python train.py --n_layer=12 --d_model=96 --n_head=3 --n_kv_head=3 --head_dim=32 --d_mlp=384 --vocab_size=2151 --activation="geglu" --norm="rmsnorm" --norm_place="peri" --norm_eps=1e-05 --positions="rope" --rope_base=10000.0 --rope_fraction=0.75 --qk_norm=true --attn_scale=0.177 --bias="none" --tie_embeddings=true --parallel_block=false --extras=["capped logits"] --init="normal" --init_std_qkv=0.0707 --init_std_o=0.0144 --init_std_up=0.0707 --init_std_down=0.00722 --optimizer="muon" --lr=0.0116 --lr_mult_o=3.0 --beta1=0.95 --lr_head=0.0128 --warmup_steps=20 --schedule="wsd" --decay_fraction=0.484 --decay_shape="linear" --final_lr_fraction=0.0 --batch_tokens=16384 --seq_len=128 --doc_mask=false --train_tokens=103500000 --steps=6318 --dataset="wikipedia_en"
Each number is 200 + 30 x the weight over its row's rms, rounded and kept within 0 to 999. Layers, rows and columns count from 0. The size before them is the row's rms in percent of the matrix's.

# layer 4 MLP down (transposed), 384x96, rms 0.0978, rows 149-160, columns 0-95
101,150,268,191,241,186,207,192,159,226,159,252,199,147,246,186,209,259,180,179,204,233,188,174,180,208,228,193,212,252,152,156,211,170,189,182,251,193,220,232,149,192,170,194,200,233,178,230,133,216,197,257,206,222,201,207,207,219,209,201,202,219,197,156,221,195,230,215,208,188,176,235,229,203,184,159,205,196,242,215,249,208,255,191,114,193,172,206,186,193,160,178,176,197,158,196,222
111,224,197,215,187,213,190,189,188,202,169,242,199,196,210,201,182,247,221,200,150,211,238,188,246,175,237,237,173,249,190,238,201,195,130,215,188,235,196,164,209,215,210,221,125,193,212,186,172,201,219,205,196,202,228,119,186,223,192,206,180,194,241,181,210,207,149,202,229,196,281,164,247,229,170,164,257,242,146,163,174,211,238,196,200,198,231,234,193,259,182,216,242,196,164,188,177
112,187,164,192,209,257,179,172,244,206,141,223,228,168,177,235,166,222,228,208,188,195,211,224,197,167,211,162,172,190,191,150,187,264,210,201,262,208,183,249,221,221,217,176,198,225,183,194,161,226,238,161,202,171,200,182,115,206,205,185,237,199,231,192,182,277,255,157,228,198,200,192,181,219,169,214,233,215,207,190,274,185,157,178,197,160,149,152,225,182,209,197,202,195,207,195,218
112,200,217,227,218,180,235,271,172,172,222,211,231,127,192,182,226,178,218,242,244,161,237,246,189,170,197,236,216,225,172,197,159,164,191,179,216,231,162,208,218,205,211,260,166,200,162,193,192,213,202,254,196,189,219,199,245,220,176,218,245,167,234,209,220,234,142,209,271,206,238,173,201,201,246,215,231,175,240,211,181,201,204,165,249,230,199,201,217,219,224,253,173,249,221,226,206
095,254,194,165,215,199,190,178,220,218,254,179,146,191,204,176,166,183,183,225,208,160,180,189,219,215,227,222,229,189,190,207,218,174,204,173,194,145,204,170,246,194,216,224,236,175,188,205,145,210,156,138,217,164,193,195,181,162,164,193,185,243,207,187,214,196,152,153,236,167,243,237,188,227,201,201,149,113,153,173,148,172,277,176,242,210,185,171,201,220,206,201,215,216,202,184,171
072,197,189,208,233,227,218,200,220,192,187,187,219,225,192,219,205,192,136,160,207,219,212,207,211,180,247,215,228,179,201,193,176,260,223,192,210,187,176,160,189,198,214,245,195,243,164,219,139,177,166,205,241,227,190,199,155,238,165,179,244,175,231,154,241,198,169,164,190,199,197,147,228,254,224,197,167,196,150,217,175,172,235,226,182,219,198,124,192,192,213,254,103,211,209,159,214
084,223,196,186,246,172,200,195,262,227,177,182,169,180,267,235,195,155,224,181,203,236,232,222,200,259,174,171,220,194,187,198,163,217,167,139,204,205,205,178,264,161,213,181,198,226,137,173,191,152,192,215,184,210,244,181,181,119,205,190,154,207,193,156,238,185,213,173,154,203,234,182,196,164,215,183,218,168,209,193,223,201,187,204,193,188,167,226,228,198,274,242,211,196,224,211,150
106,163,202,161,233,221,206,175,213,265,232,211,181,165,148,186,196,187,180,122,240,167,214,155,212,202,235,224,186,170,142,172,214,219,254,198,219,197,212,181,209,186,187,236,220,221,240,196,183,189,192,252,188,216,134,204,223,208,168,211,188,219,186,188,147,221,246,193,206,156,204,198,179,223,252,211,203,193,175,136,183,237,200,247,201,202,188,227,211,166,245,223,167,264,191,260,207
110,232,267,217,281,214,171,191,213,229,178,202,175,253,189,198,188,223,217,206,168,195,254,232,207,180,230,198,238,199,200,181,189,235,146,128,186,245,202,200,225,174,194,223,219,187,175,217,249,244,197,246,195,173,187,235,198,217,251,251,172,204,188,145,212,228,163,190,253,211,201,213,159,170,184,202,239,244,213,189,189,234,230,199,189,204,233,191,180,195,240,258,224,199,226,258,190
095,188,203,126,215,208,165,192,206,232,243,180,219,187,183,246,178,192,216,223,162,191,246,231,254,217,202,213,178,229,184,206,215,169,208,208,179,162,213,89,196,289,198,217,173,171,201,187,150,183,186,193,211,223,195,226,235,237,189,233,163,202,251,224,215,213,248,194,192,194,194,181,189,216,204,228,148,202,179,187,203,214,229,202,194,169,197,264,194,218,220,258,204,152,166,155,200
099,194,191,226,207,244,201,188,207,231,168,194,197,265,270,178,173,173,206,225,182,213,167,210,205,188,261,242,165,223,144,173,220,184,213,223,167,241,174,189,240,219,204,190,198,205,180,203,186,154,181,175,212,220,195,238,219,255,161,222,145,175,225,231,189,157,224,203,230,167,202,186,233,224,174,220,158,182,161,187,212,214,170,195,193,184,215,123,198,228,219,148,162,204,282,153,204
111,175,220,224,208,240,226,187,252,199,173,243,218,190,204,202,231,231,200,185,181,217,236,188,185,228,199,229,194,180,242,192,218,224,179,198,151,191,147,207,194,230,202,208,273,158,193,231,219,235,240,210,203,161,225,158,228,187,196,238,204,231,248,226,196,266,229,193,175,237,135,156,184,178,243,179,206,228,225,217,211,185,257,142,221,226,143,200,254,203,212,216,160,163,153,226,212
# layer 4 MLP gate, 384x96, rms 0.403, rows 150-160, columns 0-95
118,201,253,225,179,193,211,255,212,206,179,189,213,187,195,248,252,260,252,210,197,244,138,233,196,160,188,244,176,187,185,224,186,166,175,172,151,223,174,189,200,204,234,208,216,157,274,232,208,157,191,184,160,163,196,177,180,150,169,198,243,220,232,226,223,163,209,206,216,179,181,197,188,174,218,213,181,173,157,209,213,220,205,158,178,144,231,155,238,219,196,273,197,232,194,202,178
108,205,188,150,192,230,165,194,191,171,132,181,182,172,232,191,132,213,223,214,210,212,223,226,172,200,205,184,188,168,217,162,173,263,227,186,180,207,177,265,143,217,200,140,223,227,162,220,232,197,188,215,169,188,187,179,104,213,201,207,205,143,239,191,205,197,208,170,171,184,241,166,181,201,137,162,273,200,202,212,260,202,204,177,175,193,182,189,199,190,194,208,229,209,197,167,178
115,195,175,269,219,224,214,282,197,134,170,211,225,98,144,188,234,144,214,222,245,181,221,212,207,186,159,234,219,234,191,212,236,201,195,232,203,202,177,192,224,195,224,212,145,176,212,153,179,221,198,251,226,194,192,210,185,178,168,179,241,226,215,201,218,209,144,205,205,192,193,157,187,199,201,212,217,161,178,229,171,171,206,155,242,225,155,231,198,186,195,221,189,238,203,230,211
100,145,195,178,225,217,227,207,222,227,212,225,168,282,201,178,219,185,146,224,168,250,139,213,238,179,226,201,164,192,221,201,190,247,180,202,208,215,208,176,210,192,210,214,174,200,257,198,218,209,167,202,192,206,182,206,229,206,193,214,233,203,166,164,192,198,280,181,184,177,178,192,198,156,279,195,181,228,171,154,246,259,217,163,205,187,228,193,228,118,258,213,188,185,210,198,204
068,221,232,249,261,253,191,175,246,212,204,186,226,162,213,215,202,202,133,207,244,156,213,188,185,196,230,195,137,203,223,175,216,245,149,162,183,211,196,215,248,207,190,246,227,161,217,226,227,199,193,211,248,191,197,224,184,216,192,193,190,188,194,184,217,227,245,187,238,174,136,177,217,243,258,177,196,244,200,196,143,187,261,178,158,199,211,172,225,194,178,188,219,174,246,193,254
082,189,229,188,231,199,221,165,202,160,194,197,206,230,181,193,230,214,208,176,179,176,197,242,190,189,223,190,160,261,249,204,175,197,199,172,164,191,220,204,212,231,178,227,254,209,220,215,191,192,201,233,141,146,93,216,175,160,213,205,272,224,230,240,220,168,220,185,138,204,180,182,224,181,177,221,211,136,183,155,199,257,248,214,176,192,202,165,184,179,189,219,205,248,227,209,182
107,149,168,113,166,173,204,228,186,224,187,216,212,168,190,226,136,159,184,179,212,180,206,186,213,193,165,202,220,190,202,226,246,202,207,191,203,179,255,219,156,224,227,206,246,186,220,176,243,221,210,177,202,212,228,150,188,209,227,174,206,230,208,194,203,195,178,217,232,169,224,212,237,207,148,177,141,140,256,238,228,247,182,210,191,128,194,183,233,223,196,253,205,241,161,230,183
098,217,216,177,238,225,228,227,222,243,196,201,202,169,196,189,185,236,183,175,213,191,214,159,215,163,194,215,185,182,221,178,234,187,165,156,223,250,223,208,202,156,206,221,210,173,196,184,217,201,170,229,190,246,205,141,157,156,280,205,187,175,223,267,208,209,190,173,220,200,166,182,214,159,182,238,244,201,217,168,170,258,207,152,171,188,190,223,130,246,122,247,176,173,203,190,219
109,193,190,176,231,235,240,198,232,216,273,222,157,165,217,167,252,236,186,193,222,132,233,242,168,223,206,194,153,210,205,175,249,184,213,224,199,142,191,174,219,249,176,209,229,205,213,237,169,185,209,200,149,192,230,209,228,215,206,183,206,178,166,157,187,170,178,169,189,212,168,148,229,203,207,211,193,189,176,251,177,162,220,183,151,149,205,236,183,207,255,182,127,184,224,190,226
103,234,248,171,231,158,237,238,211,204,222,192,244,165,135,252,188,155,189,182,236,123,159,234,160,177,160,162,200,170,250,220,153,202,169,200,222,176,227,190,167,178,185,177,227,195,220,150,219,211,201,229,206,272,157,168,204,186,186,175,191,185,194,184,201,206,197,188,157,250,195,222,209,223,218,180,167,205,188,234,219,218,200,223,209,225,163,243,207,185,223,210,215,190,135,246,219
105,194,248,243,182,306,114,142,196,183,189,156,161,179,190,170,184,182,181,158,183,218,216,185,224,210,171,208,237,209,239,203,209,223,206,204,192,235,149,177,147,186,187,188,212,156,224,185,214,209,180,214,180,209,201,192,201,231,156,197,225,211,227,174,225,193,174,207,161,229,181,211,187,204,240,190,186,219,162,172,218,188,198,246,234,163,169,130,267,216,192,244,201,187,174,170,203
# layer 4 MLP up, 384x96, rms 0.421, rows 150-160, columns 0-95
116,200,195,177,184,189,234,205,219,228,249,181,206,216,231,144,189,125,180,267,199,184,158,209,170,228,289,205,208,169,188,182,187,200,234,181,224,201,253,220,239,217,168,175,201,163,192,197,204,161,209,183,183,249,225,238,176,203,181,193,234,236,185,214,217,152,155,226,173,170,225,221,161,192,174,178,164,183,163,186,187,142,163,253,198,144,221,189,233,180,177,172,154,194,198,182,229
110,194,201,228,201,222,224,203,152,220,215,175,149,273,212,230,221,151,162,214,246,160,216,186,204,228,227,228,173,252,160,208,224,157,214,212,177,227,165,202,207,167,187,207,241,146,238,252,231,167,169,208,210,197,196,197,203,215,194,198,170,214,164,205,171,134,177,234,195,224,186,177,202,245,201,223,154,240,187,227,132,226,243,224,229,167,263,197,228,204,172,176,208,193,148,207,176
096,202,216,168,173,210,179,161,184,261,240,206,132,286,257,153,165,274,206,186,145,194,202,159,200,211,237,213,128,160,198,200,226,202,243,139,230,224,204,200,192,203,176,193,263,228,198,261,213,228,213,177,191,180,217,173,215,182,222,185,155,200,186,179,201,197,232,199,179,222,187,231,191,209,213,225,183,225,167,221,226,223,214,224,181,196,245,197,196,212,201,202,203,168,191,153,173
098,190,131,204,226,217,210,235,223,252,181,177,204,235,196,274,195,208,227,231,192,198,210,189,192,199,175,196,231,208,206,223,174,132,231,215,214,149,225,184,141,181,198,196,209,222,231,164,194,142,202,246,157,223,199,171,228,206,246,192,221,144,159,224,195,170,226,237,227,210,118,176,199,168,229,157,214,221,193,229,221,223,190,195,218,248,181,194,160,181,178,263,210,169,211,218,161
062,160,213,173,169,105,202,245,208,169,227,188,181,209,178,185,148,210,247,189,163,274,162,210,249,193,217,232,249,197,195,228,147,135,268,188,165,202,237,183,206,176,194,216,196,228,208,159,169,241,197,218,207,211,168,209,153,180,207,235,202,197,222,181,169,155,203,218,195,200,229,212,201,233,169,183,214,172,226,196,209,196,153,179,246,221,212,207,190,149,216,212,195,195,172,170,147
087,139,238,265,183,238,181,192,168,242,214,214,219,220,156,195,238,204,193,208,220,148,160,181,212,175,166,247,179,232,193,235,199,178,255,271,197,206,191,191,138,222,170,240,197,161,236,247,215,232,183,167,207,231,190,210,241,243,229,227,250,234,201,245,178,198,204,217,220,206,170,264,177,212,206,208,225,197,187,153,190,182,174,184,238,221,222,174,235,150,192,175,194,192,184,191,227
115,244,202,207,190,191,232,198,221,157,216,203,193,147,287,191,181,189,198,191,202,213,180,150,205,184,211,188,206,232,207,238,179,221,197,171,176,238,186,167,228,219,219,238,208,163,176,245,165,222,239,141,234,176,261,216,191,211,135,185,219,234,228,150,284,182,199,203,218,143,168,255,207,201,213,237,172,180,169,219,164,187,192,188,192,230,234,222,186,260,222,189,223,184,197,201,233
100,169,184,148,212,204,176,184,186,183,180,220,205,208,204,262,221,197,166,195,236,239,177,187,209,218,211,227,203,208,222,158,207,233,225,244,224,179,198,255,197,135,144,165,170,164,227,161,198,167,200,180,223,167,229,262,207,142,141,199,220,246,177,209,202,191,204,206,215,149,211,188,250,219,216,247,206,235,221,172,181,187,212,166,197,229,215,214,252,185,183,166,187,151,161,121,212
106,197,217,185,193,198,203,207,216,205,187,212,217,163,227,216,184,186,196,238,212,192,149,210,201,228,221,216,245,188,195,210,153,274,191,227,218,239,170,279,218,129,245,170,263,208,173,179,222,183,216,177,188,168,187,194,176,178,200,194,244,183,210,240,204,167,197,195,183,250,211,195,223,181,177,159,268,207,166,230,166,175,193,246,252,217,175,176,227,222,260,162,241,219,222,255,232
084,239,229,175,208,140,242,236,209,194,212,174,251,196,138,257,194,174,223,191,214,145,163,238,144,212,176,170,185,172,274,213,154,202,170,209,213,203,218,190,130,200,209,212,260,196,183,140,205,210,224,204,207,266,150,151,206,190,166,169,178,205,183,172,224,218,223,170,158,232,171,208,182,210,216,172,164,203,207,213,214,200,203,216,195,200,162,242,149,191,206,225,214,202,175,212,214
114,202,190,224,186,197,207,189,200,133,235,165,203,213,220,233,169,192,213,193,236,219,182,192,245,129,202,187,228,189,204,199,197,202,180,220,304,205,227,196,180,158,232,221,143,228,244,189,170,206,198,202,173,243,204,217,157,223,238,169,202,167,170,181,217,175,188,215,232,187,254,243,226,218,154,223,149,163,212,192,199,251,150,215,178,163,269,170,165,191,185,211,222,231,220,179,211